python train.py --n_layer=14 --d_model=128 --n_head=2 --n_kv_head=1 --head_dim=64 --d_mlp=256 --vocab_size=2048 --activation="swiglu" --norm="rmsnorm" --norm_place="pre" --norm_eps=1e-06 --positions="rope" --rope_base=2470.0 --rope_fraction=0.5 --qk_norm=true --attn_scale=0.125 --bias="none" --tie_embeddings=false --parallel_block=false --init="trunc" --init_std_qkv=0.0469 --init_std_o=0.0469 --init_std_up=0.0469 --init_std_down=0.0 --optimizer="soap_variant" --lr=0.0107 --beta1=0.95 --beta2=0.99 --weight_decay=0.018 --lr_head=0.00551 --warmup_steps=33 --schedule="wsd" --decay_fraction=0.644 --decay_shape="linear" --final_lr_fraction=0.0 --batch_tokens=32768 --seq_len=512 --doc_mask=true --train_tokens=83760000 --steps=2557 --dataset="wikipedia_en"
Each number is 128 + 24 x the weight over its row's rms, rounded and kept within 0 to 255. Layers, rows and columns count from 0. Numbers have three digits each. The size before them is the row's rms in percent of the matrix's.

# up: layer 2 MLP up, 256x128, rms 0.278, rows 68-102, columns 0-127
# down: layer 2 MLP down (transposed), 256x128, rms 0.249, rows 68-102, columns 0-127
# gate: layer 2 MLP gate, 256x128, rms 0.283, rows 69-103, columns 0-127
up68 101:111107115146094139147135140077131133177133109098103116124146131133124092119125099148124085118119130142100124172127126125146159159151089111120096123163155112141104131122135128127120114067142144140146146107141143143158126127144121154113061147129165136151128117137095144109117160178172133146191136109165123158136179117099109118180141097129137106107076127112083137085132108126129106129135
down68 093:153118165115160142136111153158154137165147093150123130148130120113164138154099147159133098157132143106155121111210147125162137126163099123114149144150146125123099133111105140115108081160116152119112115141119137153124111131133123159103114133135123125175119121108135168171124116162153153132143120109128112096115158086088164123141129113098127187103160145099100122105155159092100076094116
gate69 101:104166145121096112141120107119149058150167110106131119139140119173156145126120155116109094186141118148122148143119109124102093115138109100146181108152136134150146132108106113123130121127090092180112102134132107170120093106150141089136161138146108154123146117108131118123118121117136174150094157117191124099121126103157135079147113134134129139106120118089157166146132102105157097093104
up69 114:103154154094125152159113106124134138115128140122148118136135140167180180101137111096128126120174091139113103153154105113080137125145111098158145125143117123139131143131056113124143086125087131185154131143115119164157087148148156111146140084154120146210110117149137090160124120133114118125101136119137125123139102154150133152146124143128167127123129154135154159168100120139136087132126
down69 104:106138125123135127127124120105124123129125100152126111146121167124152143057133117147092105106159109140094105117106152129110104112102126129135122154150167043133149189096126141074130117144118144110141151125116161137113152115111079112141154143147152124105136111159103120142152125158151123124145138146149087154151083091163116141112104137169127124128145133144115156133135112182124054138124
gate70 091:167100147130082112134129121129107100100145157158170130120135175131174104122147119097130117069109129110081152136121081136106161136118113132157116088129125082140135166132136125138138128169133137151146157125101152087115179167122113143099134147139113129126094142100118119119121171101116144159130140138122157138124125125123118163117176177098136124111092156150112111098138104125113113174182
up70 091:153135133128085124121150093160123113102129175144181132139125167136151100129140118135129119105116156123115161132119077173125177117132096094180126081099118108121153145089125110122127122107128132159130144145095133096100156141123117128075136164127105141129102138097115137144104159090105128133141126112120144147124122113133098140109165187131136115103108157132149132089137094098105082170179
down70 099:133173059137064140119163116161102104123152139153164125123099126113154133103117117131157144134149084129127141124126142164111127102131120110134120098128108145083162124148133122152135110112157151089142123129129148134150144130117131170116145113154163136125168057101118112173121120137178155136159096112152120106134099133162123151153169134104162131140139097129114138146184139095108119152098
gate71 101:140122101090129128164117125119095139102064156122127111144113102138146182130133178140158122127115126138139145091105144115088088131103175175119127105134120129119152121170137106148170157123102118106158133134091163159110166111104126114147146130145175109144150130151130119158161106158156076093134116118148107116107144108098096146131119163109128178131118112157095137129087091136108112132118
up71 106:139127127123179149133132109125105128108071129138151119174141102161187140129119135137133124122134129146123113096101135102087110126143126154117173100111116176104140125124130102109133124108097110155167129140066144145154152105121124137158184115133148139116136146132138122147136099135192122078103112130123133151148130131089106176128134163107178080124150094103091134130090093125139103139131
down71 103:108117157139127119106142094108121153093102138139119116155135115138118085137148165131156148161102137107120109117106101118171139179145118056120163106098117135132126101130126135136161115132136123124151132131166100079111116108160094134142108112152157145097123113108128098127110133067126122142105143137163178146107095142100121125086130115078119103096110140100135143159075132142117068114159
gate72 116:090099147106134124103138139118116112111143088121117112093127166124143147145150114118141129091128144122112093204080150134088124130112101135180136090135104121106110126161106103137173125140124165125115180116124124126089134132135118179144128097124145140130127109143135112112071131055111133164150117117150121096141105154102106098088148137137099149140134104085117136107124096135114129115172
up72 114:137114157110153148101142084131120137092140140107110150131154134123145145162147135132113137134149149104113114188112173143070145112103110087192133146095081135082139145143129117150144125068116147168110162113125129099099121112156130111136114124091122122112117086128151134139133132086094145141148074115123138122112087158127092111079130127113119123110102111141165079142116131140098105136117
down72 112:093062107116098121075154107148108112116088123123080164100177103107129136147093116110129146102121137104163115111088123166076137111140105142137105128095125137104135156165102064124133110151128125113126158148149103150152165140175141151105148112129113109126099129123138101126125102132141089128130103128084131123150086173080098143116150135133136138098117108151113108106143133128110115133109
gate73 092:075117127153124130107152129151120124123142138120093116107088105146142116101097121083090125103109119142138113127145120101176144135160133118141149136121140121132183135096152131121087128137134102126119169094160187134151172137112155161116112131128125166106182188122128090140071151122158118153139151143104107108091132161113136119101117164105157153129089103109127173128146121140158125136106
up73 097:133086145154131133142139089154090120120142121109112108099103118124136158101087136123125091152127133113147110131138113081128120174176150131109150149159126131122142184125121092130103171163180157118104163084144168108123177102109168137138133101119112142139171147115126105109118169140118097101164124128143108121090118156093115147118135148087161152114099128104130175142116127150133146163115
down73 096:088129131111123128142156158118114128097151080078141143144131125125173143115104130098155157158173171120076141145148138146182115131116138171142146096138131170098108132118132132097109119133137159138111135134118114142156093063107160146116099164168151109140124175105082112118161119107129127099130123109154104123114122137131116121167124098128122093137141137140155141118088153167119075135119
gate74 098:135122080144106180102131157155119147131150122118137130128119179145116128134129132127177138125095140209158146161115155134121108109131118168097142114108143142128159126166193111127123103113139108121136143097108165147107150083120139124155151143121146114117144128132092155084120128117148159137088133194147155178152156129152115125102109106121115115096127153127175162135126138140126149108145
up74 108:152104104124132164089164117147142140143137129125168130130105144122085085153101132113178099112066109171173136134125147114141113112131159147114119127118125120113138114182141120131102142128110101117149114108123115157114109068127145106094152134108119139122119130138075148109084131157146109130097106177144159187111176126139137125122133136093117117126096105128171157124163137142144152147173
down74 092:102163114154122118127119163092131111156149168165132126112164116109082125089104143135140137159091126149156126097152127083163126132124171126149137162126158140124128123120083120126176138110146133124130105191142133132158104107093116130104090160136091159130168113159106136152095133170117112126128139115127139163112085166137153104098098158091140116140113130101127141104104178118139154098147
gate75 098:144119153119131113110123207178134128145130098141111111109131134157152113099104119130125132137073098168123138113118131135122096103110126107109111090174115120092100094089134099087161114108107120118114156110111114141157113130119115145151138122134143155138145133152145113093117117164112118183105151149112138127148163093158153166162162115126140103135139133154129185124062176133149125134130
up75 095:142170108102113138103117150146196114164156153134146077139140122150138145078118087125123148155095113134101128158146116131164097080138106099094121161179105109113136124088157091102132099133124131112129139127133108146173125171139132143115175125164116105115126159135116130103131115160098126140138113131123142112148116130146118175157142132151150115136123103153152172155067108164101126115137
down75 100:087138131166143124120152109101156146100125113099155177079140082127141106132119065054113157117144135143161134142160121072109114111127089143131134116151149078147130120111119113110127115125106143102120132106138173145112080143118153113128127103161126122097115105113160172142167138135154141085126122126133139149093152143138105151092110119136169150116138151138098144121127110151103144110089
gate76 091:114102107110143111109170084086136077167085150080171113145156158126112162088133147176110152130151141142106174151110118110124123097101100111102149127119119095114139121168123129137132106135115123130101109126071140154148107125141119129188162125144121158130118147091082121137132137086136130148171133144113119133133110140097115119147128090113137108142164114143117122097142109082097139098113
up76 092:131139135123131124157136103104158168126131142150145081138126116128116196080138126148080120149161126147104092121144114129105114133099152123140178081128112107124086130118147143130133124144132150161044102132127134131168135084159131114122105120140165120155114057140112146123120149112146130116123145137130152140121108175087117092163104125114113124098111140077167104130120115124124128132096
down76 092:106127109116104109135113114140143152132151119106099106152096132134112123145140147146132125124126096098127156087143106124089120116124136116164079143108139188141149178135101087124160111119140112097181118158129187115087130133148116149132134160148131118122175130094178171158089117133114103111148158121140140142139105121119095135082152125132104143083133089157167111121129127106109101161083
gate77 107:150102094067150155165110130163128143134131172110100124130135172159145142126147094132131150102147091144123108122106138151138162160170104113127118094148173090141104148153170119093133141123183099080112122105123131117144174143100120122127084145152123124116116099143138168135147128114085182159146130138118149145128148127175118142092145108126154113112126113127130165122135125111132174145152
up77 101:100081149139166125129144149144118126109098147145091139157161141092161148152151126117099137121113116156148140106131154099152146146119107090095124123108111184148136111139156117147139136144133110151149119127117185156095124111123135140161080136084117114105079141137160158118156131117125125087155092152104130089157171142154117136137090130146138137143139084165125139062142098092135155130139
down77 109:119131137116120118155078156101119105156101161135125119155139148100138118171149150146111120112132153124116129088115122115141121118139125193100114143125081119120124129131115149134116182181137128113134117086112135090102103131096117147123099115106148137106086142140161152120095099144145134106120137130121118081130104132129070112076137159175173089100145094108117110090129086153125083131143
gate78 108:165126156161117124179140134127107162091122137073118118153139113131142112148132133135114190177152126108147131130109126096141128113100099101094155151133145147102112134123135134163118116108127166185174135120094191133114125154123150126154112183118104159111121096163134121098147138106114143160122123131155150101144151120133099139158136143121149165157164157134101148111174095115114161107120
up78 103:088108106119138136122133159127128146138075062089136150141130136116126166133087141109124079077093106103120132091177154114127109141137119137141077101141096120097135134126116137124145092158143124110109167115130065126166155106141134171140078070129153105130131137124152151134094095153115129095133137105107144124124115131114131125095124113115130097117104103137130123163140144138142103178120
down78 111:135134133155101143151125134073166137149108143128138118152126158151109114112117061125139109100115134080092125113139127129132112147118137099134111051110146127136133173131147146129142169131152136107126100112134124104168057091120151105166101123147138129100155137086153112113140136099101087143121106153129136116129147137119106109111126089103148149149130131078101096125126128054147138134137
gate79 094:182098126134127109107100097157135099134148160128160102089138118121103123131122101113125158156156137118135073148125134173148059097093092134095158137138156105155125115149146130139137180166190145128121112092104103080131126079159137119164123094142118119179123168123102107117140124128150130095118134115154118121113133152124101101130156096155103096157135127123120120135115135112140134126153
up79 091:138103137103116102154183169089110165102133142158133162130100130124114131121162118132102124177075127129135169104124139100127147160186164071152115141131091154121149133135100113132099095101101116162142154123171146162115115168100160137121140120139106126129152123138158127135111144144108136160144123096090131116158131107138162156126106171112122078106112104103117124106110122088113147127147
down79 095:136149133128129158148138150093092168148177135136135160083145155112163128118144143169135131153112120137140150095149078142131095117117075142110144155132153137119151104114191160121117141131102104119114111126076144135130147166170078128165161147101154115133106094173159137154105116111100147095117116135136155149111123123140127166128138131149144143142155072131131104133156147123146086159130
gate80 099:090151124081135119138165130127118121117107153126110096149155146112148120161150127091145125114147124095156115080092106142153115138105114128141118123103097142103120109114125134125127148118137150175133104140099123161073138094136114087159129116085099123093151135119130166114110136125092155135162177138135167090130097110107104113109124100116146105084127118152182137122129095155101121065177
up80 106:148127116094110109101100160126137134163121122123134129123119155115161114152149127055146108111107168174138142146146133135095133123152129098131142137047138101079133123111129126117158140115132146103081098144122101158120090127142142081148126102138111113099104128134130116123152158141112139123133139148106155125173110180127171119154165108131081083140130126093114152108172108117127153122087
down80 099:091113136168123106109136109073139127129126110118161172124112128112118113128116104104121138143124193131131132175136180138100150121106161144138143119167120113076135127136141134091118058167134171131115124179097141145088087115110121119116133112143149083156117103161141115101152142107129124137112138173094143157148104131144115145155116148166109128133120149128096080146099105140137143095129
gate81 098:142068101125156113102129165118147134131136142104069120135112122120103093108163163103118110095125107102177136126134171103128104103119137172104112095154129058092156128155119098119137158178114121150128127169092122124117143115153129126169121157145148141131112138158148183147165139100119137151135138116118138146171135116124127101089125141120136129137108150144162095117121171098098143149128
up81 095:117114137098116102145137155128177120159153109105106153126141081113110131098131171106094142154143164121141119156134149088108171099131120102111142110155108120124134099117118112131143152126089154143188120072149137074151150111157151109156115123106130097121138164138128159177122138102144141159149101084115182147160120129086141111124136101122099152105138150119155139134127128077103138158134
down81 095:098113112130102129125121093110137153061148069130156136129129141115113124114126142095124116166108122121157104145092128145161109147153158117109141135123122131144157088162142124130120160141100145172133169108131138137149141109100174131121148125090154116137104174086109135154077121126135124134138125114125152117132100077138130136087062127127140143119167192124109109116103134083103166114105
gate82 104:106118187115166146169154122161083128098147133131151132142133132099140144093134117146147116150153128131101106110118151119131126168146137125136121125153111137117087131132137100146121111124115138137139172168147102120149111080136189091135137119132111171105142167129143154123108135134134141108067124115101139129154135142131068139131094162118162147139171104140113133120146129072178118149192
up82 098:116118066106147155103134096111151088064159108136162118148134096109121104122130132116099144125137174133083178122117147115083129168146117108129133137134162109114103110150123139114118126159116125164139089093150151104131125112123115112153159097156146162112088098175126088164120120146151103124124117148114123176085092147120157131083104113127117132128118142153100110177148144114127128129141
down82 098:135090129092131098151114108104189106071158162154118124108110124144117091155119108145087157105143165115156117139119120137136139113117114117169138082155119133165148118119117162108097133126105128119113155078120128104129158100109118166145122136133088121155130148145095082121118105136143111124151137066151173136116156150133123125156102116151124188120148161102136121185137126095113117118116
gate83 103:103093105150192153115072159146133103155155157044103100132110138128133134112132108110147135127130177109153116184132131081142136137127113127166164130108143144141142124134097134134105139149139110164143133153148121127117112148140157133149139149118077132130107100132150121108115139154162121141108088129135132125142150111158146100092132102085087120164128127111149119102176129151145144132076
up83 104:144109113149079130135145127099130141140130094185138154114152122128116074155089129152115147134142087151133119128110112171104141107141155111073075116136121102117113122145141137136162107152128148092149129141135153150180130138117141166114149095140165150159092101104113124136147092104082111137137160151103110139138100147115054145151159108155142147104146109132102117127134148125108123123177
down83 106:133126161127149128154143157128124147122096138086098151124118144106128182175145111130121095107119198123083171083123145105133116101111132103135135143107114088158130137123106124109099151118122121162128094103165082137127112145141153129101149132115125160136144164152143138147113140122161159112168119084134140114145051115081124154139112156118135137103150149146119107102146148133097077115128
gate84 106:145124095190108100122175151092133102100112125129102112154158128102120112143092106114129136150100129149125121134146119169113161080115129156150155149137128082157119156120126157138108135154139097108126091094115089165144143130159104097090145157112094129139138150156137127073146131102092090185138092150167108112150124129115138104109123097117148150131133167125120177112155149111116120109126
up84 095:145117162104094143149105144141144144102146128131140134158122149082107100087169128157121153155154099117130119131092149095142136153128134126105138121140139153134108127133101110137112160114097175094172129171112121071110073102140139126144111112120135131126111109134167131103136128155159153105181130093125136165138148126121085149144132179133124091088168104171141119138113164178140151154121
down84 105:150102144168142133136149165154146146087120120117137126171108127123148152118134074109165150144130146152135099088135112135119139123086115149154174116130199119149094130117171142119120147122125156148165193084117095094115145128107155161119159170136106143129160126133128159115173127097176136103134152073129096120127130100140111111154107161128135139115145122111116121119153113141117155127101
gate85 097:086155148072110122156159130078136118095146133087125125143146120179112121128125112105136122131079108113148132165101140072135093116112082132159145131134103134151122112138121116122115141132129161117129145109118153106108115100151127118167164125116126115113139118113178140143102110106126137126157136123117078105115145120133139186182100126188110084111157166139118123101126083111131107169114
up85 096:123116161073101110162160141082141147164155136137111159124149163121104159146114142150119137133099127086115147163150130117118115151115069142130117123170163112135130144115118143150120119136120097118130162117178137100108109162120142161165151108132096121110102133126138152130127153109146147126125147173118187143124108105122142142182145095126145144153167110111068076119116098122136113172128
down85 097:093130139133155143111121158109106085145121137083139132136139156145131132118095087164123147127155089102086161129115096174151139119079119139107118111107144127129130151120159162099129145119122126080136127138124109097189173131103094109127151140079093118129115105155102116137109131149167136150116142137153190132133132123160149145150116163124139079118167171105119127130141117132149169176133
gate86 102:167139127094133121124133163118097106094156123095123118168165155092093127180177124122121142182137138133139112089166101123133140146134150127149126100121111098133146123095115093110153173121128089136137094108130123124125106115132151166144107102137115189089119123153202063131112125112150118131134110116115129134120120133162133095151141133121124127111152122115097140155122187145150160130139
up86 095:148139122100127132103158153129110052088110166089089143170132143115095108157172126151087190130125136123143135116127118107116118123131143162132123106131126110134130108107107102118117172109122132114131126102142096135120114112114118159145107124168155176104155139140156089087078112106147113157126100110118113090140166104177150132166132127166108122122128117105108138144141159088150153155115
down86 103:145160117121143112114113163105104087131140111142112158124137163132137142104133140141138137144137137140126144049152089135136122098092108122114109141169160152118130096124142118103131137104161131147115140125131114084128131129115140162130114123162116143155145103129129135110153114115090145115114068082101134106137145171129156139149154197158125111179138172099128135073149182105145096098130
gate87 099:126140121082110112132094155124174119104130135211124093130127152151116147077135135128120141141133117148106102120123103109138102104101191144154131111132126131078148097091133139144169156128133117094154148099092134115088097103111154121146165114096129128141112138148133084135158148138149133117128113108125150117161154057116155133126124143085148119136092125122130173140116117106138132088100
up87 090:158153116156125104133138130084153130176126100124108163135109150112166132213176137138123097097105125059121099096144128169101122155153099118085150126142115123156103154140108137147106121143131136146126139133133148122150144108119142150112099116147157142156120160106113152149092125114113165130128149142125105156099128164136119162095109151125120142110121130115186129149172169138093096129117
down87 102:110131169156160146155140121088128156128127150100107125150122125137113140160153147114134127115133142175120159108127183163164099132163116120113120090173129080129139138115120101163101109156132103094179128098061149118106156110167118126121139137130135127121164142195182152134144130119158175141129107147146143149150152123142132127116146118098103145123165140092156148139126131087118107109117
gate88 096:131130129136082134133114065084150153170160116084117127147139138118134130123136177132177145160140170083110139114105088120082124139147103129134126151154077131115152146120147110165149150138156132137169130164118112098088149119136135128152113117123153170095111144115134129124134137146156127156085126110125162150146101131116090106127176102140122092115134129161134113182139111148106139080117
up88 093:091118128103123105175104159142106106143080145129157114116133129138091149140148108160113132130104109166155154115158139093125140160129176139160140135095126147155103117150123163143144124105114103118123106099165154187139095126100116131121144119125108071167173130117131111134130138130129155093140114140136097095108121140121163135130107086087107173141162144109140166103122147128090099185111
down88 089:127168118140122127130186142142128100170128162180111111154103117109129168140133078147173138126134119104115122124102111056137089127150135138089092083128143131164133149142128127117116183152152110128112135093090107181117110070139131130157126072180112115104111114115120135116172163106136126140135140124120114136153141171142145153121147112131149135146124146134152112118133128138133099131152
gate89 100:119143102132110203117169131152178147164120103127136087127104135141096100130072088116090134130145137122125114188134094123141149138158078127133137118139108145120138156184129117131137135142130105104119106145115115151154154076164115130086142128107122124144131123144144167146157105114141141179167093135139143128149147138080140142138134147134145151132125152110129172093141133135168083127124
up89 101:098111112114138096107125155110161124104149151115116143119120112077149115103160124120136152069121137141159096087129140088124096139127153150172117172106167116128158117116151162119138128158117114110153161120114153126102135137146130120111124153121131148121143144104151155132078095163088175111069183144123134109153154118120117162119113189143127119166120138101174127132133145106139157163134
down89 099:120126108101118154151102094132149136113145149160088119072104094125093141123158131133082104111128082134129141091140141140114104146110130087164124162090115131093110128116098132113149112121100097133133177109116064111146131144152102126153122123092081152085131095145139124123162130117104097099141144119076179141167131149099124130106134139141119142092156142149131105105146122128141093091110
gate90 108:132132115089114116147135121140150129132147110128154116131119082118145128158166109137135126142153135095115154164096149113120078164136131133130183121175116139090110149110104123127111165126133151126077139108152126130166143152136114089144134147109098114114135102129182102086136128128164114145156152110141141100116096150082102164117167179189153137139114131146134170110145069103137141150130
up90 106:161104144167184144129126160167123127113111155102141129103150122132178157116125131181089093110123136113135114120138139135123157152143149147114125120157128115141101164094075108119152125158156149145107144102139139145167110128107087132149145179130148134145125072113105134142147146098108116152122137096136155122097119100108096124087144147119173146183077112128126155118135142120162165153106
down90 106:145182188145114104163130091099105125142134084105115116167113113113135152142140135138157096102087107120118130134130112131122099113113118136150132154134121122158107182126122158169147146132132126092106125129161159115107100119170153137149181140135161121145129107090120116117130130098172169146145092112121141133093110144116160088125122107106159130155115124188171162132132107139096174114150
gate91 105:097129136136091160142151110142105128095114160132140127113126137147149146132107149154080092139134114139160135137124125091115100171164114098133143127160099081114104119153164105120138143146173117143136115093146103150105128142131121156169125138110072163049127103141135124151131098146095160120147116124129131111117118093144134184132142141150128163128150163085120134120094150105189148154122
up91 099:117136146121122163091130115104119151128131148101069178137162131132107153119127172151145137151166128141133150139158098104104111149137116150144126115146104084114078120133174085111169113150099091148119119102095077155116118122142160127142102114133115163090134105139132130153129116138111131125126129146148120121190106142146136195143121134158095173133124160104122144120114136117175164135091
down91 096:152075109106098128146123123151088152117101124168151099101187085141153120118102110114123141091149097165103141118134153169176142118126152123111108126108140170089134122118138122083071144080148128139134127157099101119119125096144089138121153161136139133151145140112113118170155118116119132149118115096104181136122123127125141081135118116150089131139151099177142106150124136103109126169129
gate92 094:150169142125147134136164142120136153113141144112149139148148120144086111122091100121116104104131158140157113120123115117148137134116098178171131113111115136109091114113100123074149128118125084137127122157122164152091112067134121134115104116108138121103112131124128088073153166108118174140128150145110122122148137141119120156138105130064191122154155149164158140117116166100174126088162
up92 099:131163127140169133155135086138117104165113153142084108118152152122182088100126122144159106124140160096160122149132124163152136125127157057128104168174142103147159098108099075133101126122132143123135166100170167102138149166112136127151124106116137114138155124095142136146095091159138116149119109137114160172131108080103157147130131128117087139132113141124104104132115099111112115128120
down92 099:129137118127136136137123136146152114087078151135123160128116102120132128161160138162152137130091133148142128147182117152111096142140171152110107118104106101092133133128131094124149147140139112128143091176170120138109134118106129138139124105056131132108154098076122098120091128083122155140150101122113145104124175169097106149185116158151155132172123171152145112093140116102151112151120
gate93 094:111128133130148095096152122163138099122089120080123138131164124129142099187125116125181141144074177137152160125124150094138118126137202157136156137134113101144086111103136121129120117131083143148124122110128151103147136110151118132144112096078134130171145124174091163117091148106102140155148109095130102163122137128171162125157130128142136120100149126134115161126111143090150123134155
up93 094:138122099120120155185076181104137151121149131172164129151128149131144144134145151130063146074147119109086166114112144150153141123139085124111120144117142172103111122173126151140157135142157158115105116070117121145079131180111155146138141155157143128117118158122153163113131111132170104126105142128138151116154136166124124123103151124109142124154147113112130130115098131150136144104078
down93 095:154106137103094115113131114123150111123096102144124123154131118094125157161114108117130109131134099132100175165141113106151146085110153117100115121154096106171141118102110096180126100153113112109107087115131173115183085110141143102143085112108152151149133160132151157141128142129144078099088136126153159143132113125148150124149123129127134113100131145105116152106152076151160109115057
gate94 086:126111156091135129110123092128122147130144129124154087119158130176105125148115127100143171196165150098144123098117159126118117129149104159139135106141137112138138115154094161124100106076103144107129164119121165114146122098127089131131111104117125092149087110157075112108147099075128118127147088108139156191160147126133147164107111110149143090123109140146096144131113155127154131165147
up94 089:125123170098133130130148127154131131142125122140162094128156148157120135137104159144133146146154150107135131108137134156121142170166113150151106136148145103174117105124121157110125108054094110125140153110131141083163122099105128119091104130126132110160084116139132079113130092112126107149145098110104162181190137145133157155099138110118165081122113156130111167118082155125170123153120
down94 093:116139106136123134135150089115103149109127108105090165131126092113089136089114112159139110086134185129138110092152181178108121132106108137135053115138151108121114139129138137064172102123128129150148131140114140120141107105136144105104151122159146145126136095154131168147128126170132130086149138122126122154081102133120123102104100124150100099092175177131100160101120129122118127114124
gate95 099:144120160121135105095107085178095157126096134061130098115175157085136076143123119134140107113139177122122124127106123096140121156142118160112179135156163130135120115163112142146120141138136117143127134106133121146122137127165132123133147132125116102137081148132131133163124095112192092127104121167094129113111150150130107134156119117117098126157103096108160149082142119139155101122191
up95 092:133059149110125116116112045149121115157118157125139098094197136146153119117102107147135128114127139115155166163148151105120119168123107138146175109132163098148141106126119128089133130140108147165146107127129149140124134136158150122135119117148148107133102132128127133152119160182155154114137151145096147160111144156161116115116130148126112097156102101110190137083105131122158088131148
down95 094:114104135141151145108115153155217111163139109109130174127148125105135147134157086118156152103160148120129164120171150150159117116139149136149141135127094144109154148129126137111172139135157118125135165111123115102068158163128157117105090145113134150135104148096140119131172126124098131114146116114134113084115176089109137110138168149166098129123162133152185111156118142107122144132114
gate96 092:151105146118114148117138177130117086126077125134097178090121114104087116111148136179118136141149139103127092119112132087145094120114128165102138116148152134124164110146109092124131139100116097139122165158106139117117127140119128124129106101108129148162151123146101096138099112089145112148126046097148140142153147122119182167134123111140110138154173100091132127135106112122156134128067
up96 094:113148115122099102113125143094100159136125146129186149113160181144155098158125128123091172118160108150144164123084144117138113076068125136114093124092106130127136130142099188160123121146133132148106128130145088131135124141138125135156143170128137090101146154141097151157123138091121144102146121175149130165171122104126080143112088137122115122132104115130155150102089100148132143145132
down96 094:135089127151127146111166098126149136150092136119109150103108062112120147141155145119137130167164183119151153136138129170103097145093134145110133121141121128143129123138102101132130080082122143108140119149056144082123105158125135104093111071147158142173120143161089124114109119158157125161118133115107112159078119103128146104137121113102133127112140159144138105149121155113096114123097
gate97 094:117109165111111119136090157096147150132125165143172101154113154148132130105124128126115169173101134162126115089124089117137160119131117132126152123130127180134101115150154136139119113078105127105137052184168122155162098107176130099118132157129110130111114147130121141133149156098122162124126120100110153182133153127117085112139116103106121146108138103171127146154082147109147126131097
up97 084:137117136153127113120134091127122135129096141118168134152103191134106133079127150150137125158095145140137130081102117128131151088111122137118126105092126170099150144132126142144088137101132149164158057181141121115123144106136137136119110163128154153170101110153161143120165080136128118126145124164155170184130134105120119103116112134096157144161121120141111160116103114131120164098081
down97 089:115074133116075065120124143119145105173099110127146115142135134118106109121125129132121121101133158140120179139178127129180099152078144097170141119134135086112097150103103155128164158142096094127116126145134172102089126132127084118123103131117158101117132132142117146125114082109114111127127095130125090128150122117147133153137174102085186126109125123109144146138107159139111091134137
gate98 103:091102121134139120158131088124134137105108108167149130144150115143119113155105143133145131144156121151107097120093117094090150112190103142125137104121144093136165094112147114179129121151106159149083111139111149175120134178168117114100093128124158089125133096096129118137163111151106132127121175160107144122117072092140155145136130117157082147135149118127117167122151144142145073122138
up98 092:127131117126097117152127130151135124146121103117122086149084112129090117118149153173114135182147141123111177104155137111121124110118118099147074130130125166103138168103094125131163122127124119140118128159146138101144104125097099095147124090135124148129128160210125141157061143132140111113148091117104167117160109137132125132161104130077146103152112085108099128117103112085108098129121
down98 100:124118115111079128122141109145135079080156134150140127125101129124120135156124115131172134191109110124094135122115110141114137152127140118156072109152128152156127147107090140132132121127145142137132112153108156125151126122101107103100092146091159167119159118154195103105116100111162110174141135115116164126195114106117097149192147113092141112147131119093134135134097129097107098133135
gate99 097:086123170111087105110077090119116089124170121108115096126098133103125137100161119110119123125094134126160068129151163137155135101143130161167112119133112124109138120132154124119108106122161100109159167140155133147129155137103137141148096080100131133116111106152143091151112124147123147143094164101155132153106166074128138137133172111161124121174129120128159113154085171122100111138144
up99 090:121138146129100169120148166130140149072120106142117164107112124116125148164125097155091170165155136153121118090132117152106112132187150118086076120111116141121131126122114105164191152106148174144125114145104167131112146106158124121108149151137120107143089131100103097114101111151131154107120080174152146123103133134127114148142122124107134149115156149127100125185163126144160142107102
down99 094:125154114130079120114092135107127127114136073122145113110127131136128146137108116150113132154128113123143126134136110133105155100177163160108061129137135135078081158147166122136148142101137160130114137114097088091079125155124170135192138130145169163132106124095148124114123104135153069133149129133127156144147159088143130125136113103133155138161147113146126119131159146180120108098167
gate100 107:088116146146140101140113125156111135149147123150136122141133129127114087115103157124137111102152172148139122125137121128125144123101137127145156121150091129083145107101129145111196124130117115127144067155100146191156111171153083078113136128104156127112156150128169116087116101131140121135148122147095104144151159130136158076145132180138145143116160129122138184128165103165149096117125
up100 106:136105149129138103131145158164117156139177112141130130117117149133094088132135134096120116090161177138153124168157135132138125112136144111131158120136104121084132144101103119151180143113087124119167075135106124174165109160150094108094149124125150158117132136120142123092119135180130083129132153138103115135160141117115130082121110162102160125129139105120108176130132134203157104107135
down100 105:153129101089134105119128149127117128144151074137120143135129136152122098130139089107116113115129137143153109088133142086164123092136137120107180119139154085111136097161159129125106157184135138106101157148124168131145082120088082113131081129163104094138150144116140154175105141120129095132108136126137115108106107158155088111107177114137137127104155121169071111148142123080119122128119
gate101 100:137143127125119154156132168137096180145085191135146085154165135097120105144132124104139131123144145178122124116077105121111119097128140115095119135114126161133075140126155112133157124126086138129175148124129144101136127137151151142170084153159144135138121168084104119107133153147166121150156158126087149122108161125143096095181111121124117130130096114106093133087129140134164143137111
up101 097:149147124177074078127135142137090173126130141109119126144171133100107107111130142126152138119120116160148134118129113124086152102168141113139126143105130163142136112121125124103127107126078104111154134113110105137138128111150157136183123114138092154104119156066120082142059122125101125150142125117068152099127169151154124119140159138136167129103137159181110137139100110122149146153124
down101 099:120060133135114132130132106090114146103159135106091128134160111158145138080082156111105127097126175132086108132108129131126123119140129116112183145124110148122103105161117122143151111157125101111112147165152150138094125161137104113144147092118131149133136131173144147148088125097192116158111154064141106131106116115190142147108123101112121116157104147104131105105151113121125122083122
gate102 104:111141137137158130111140117127123113142124161129116132143118142180153141121114094156129145111179168139135116114125139130142131111131092161117173104137153135082105191095085069150148097175121102099162161125114145126129109118105129100128103136131111144149161150073127142108160141108101120162113114173161114082144138132135140098139088077115117106154155113090136136092114149111144121130143
up102 100:128108144143100141149136116109123127151127100144102113094113118113093110161124154102110096182107117136128149149152138116116143115112131127148069181114104124127161107160171157106111170114100152157129112161159118167123160120136125166126147121115132151084124095163172117132098117167120129098133108109098136184120113119133119151126178173140119183117084111100114095146129160153137123120132
down102 106:170168126149151144146145172142123116110116129089117139163129132147118116125093122145100154204063136132155176127108132140098123128148118153149151142128130104145118111106182151097110149157128164113140102130109124171088130159104121146142167127203139137148109098150118091135123128144066125153120116134109177112125117143128148130114141121153129117101126122089113121134106109145110104144145
gate103 096:126137180103163135060145156109127112138132129144139135159142163076146122121127152116124159104122130155124132150142100104115114140141144159136145121134136112119166140141088137112128133119134097166124107155126152156103117140117106109151144135133102146110142097152156134079126149152082160164146136142123166103184172147162163123124184119167110165123119130154102093116141145150162136099073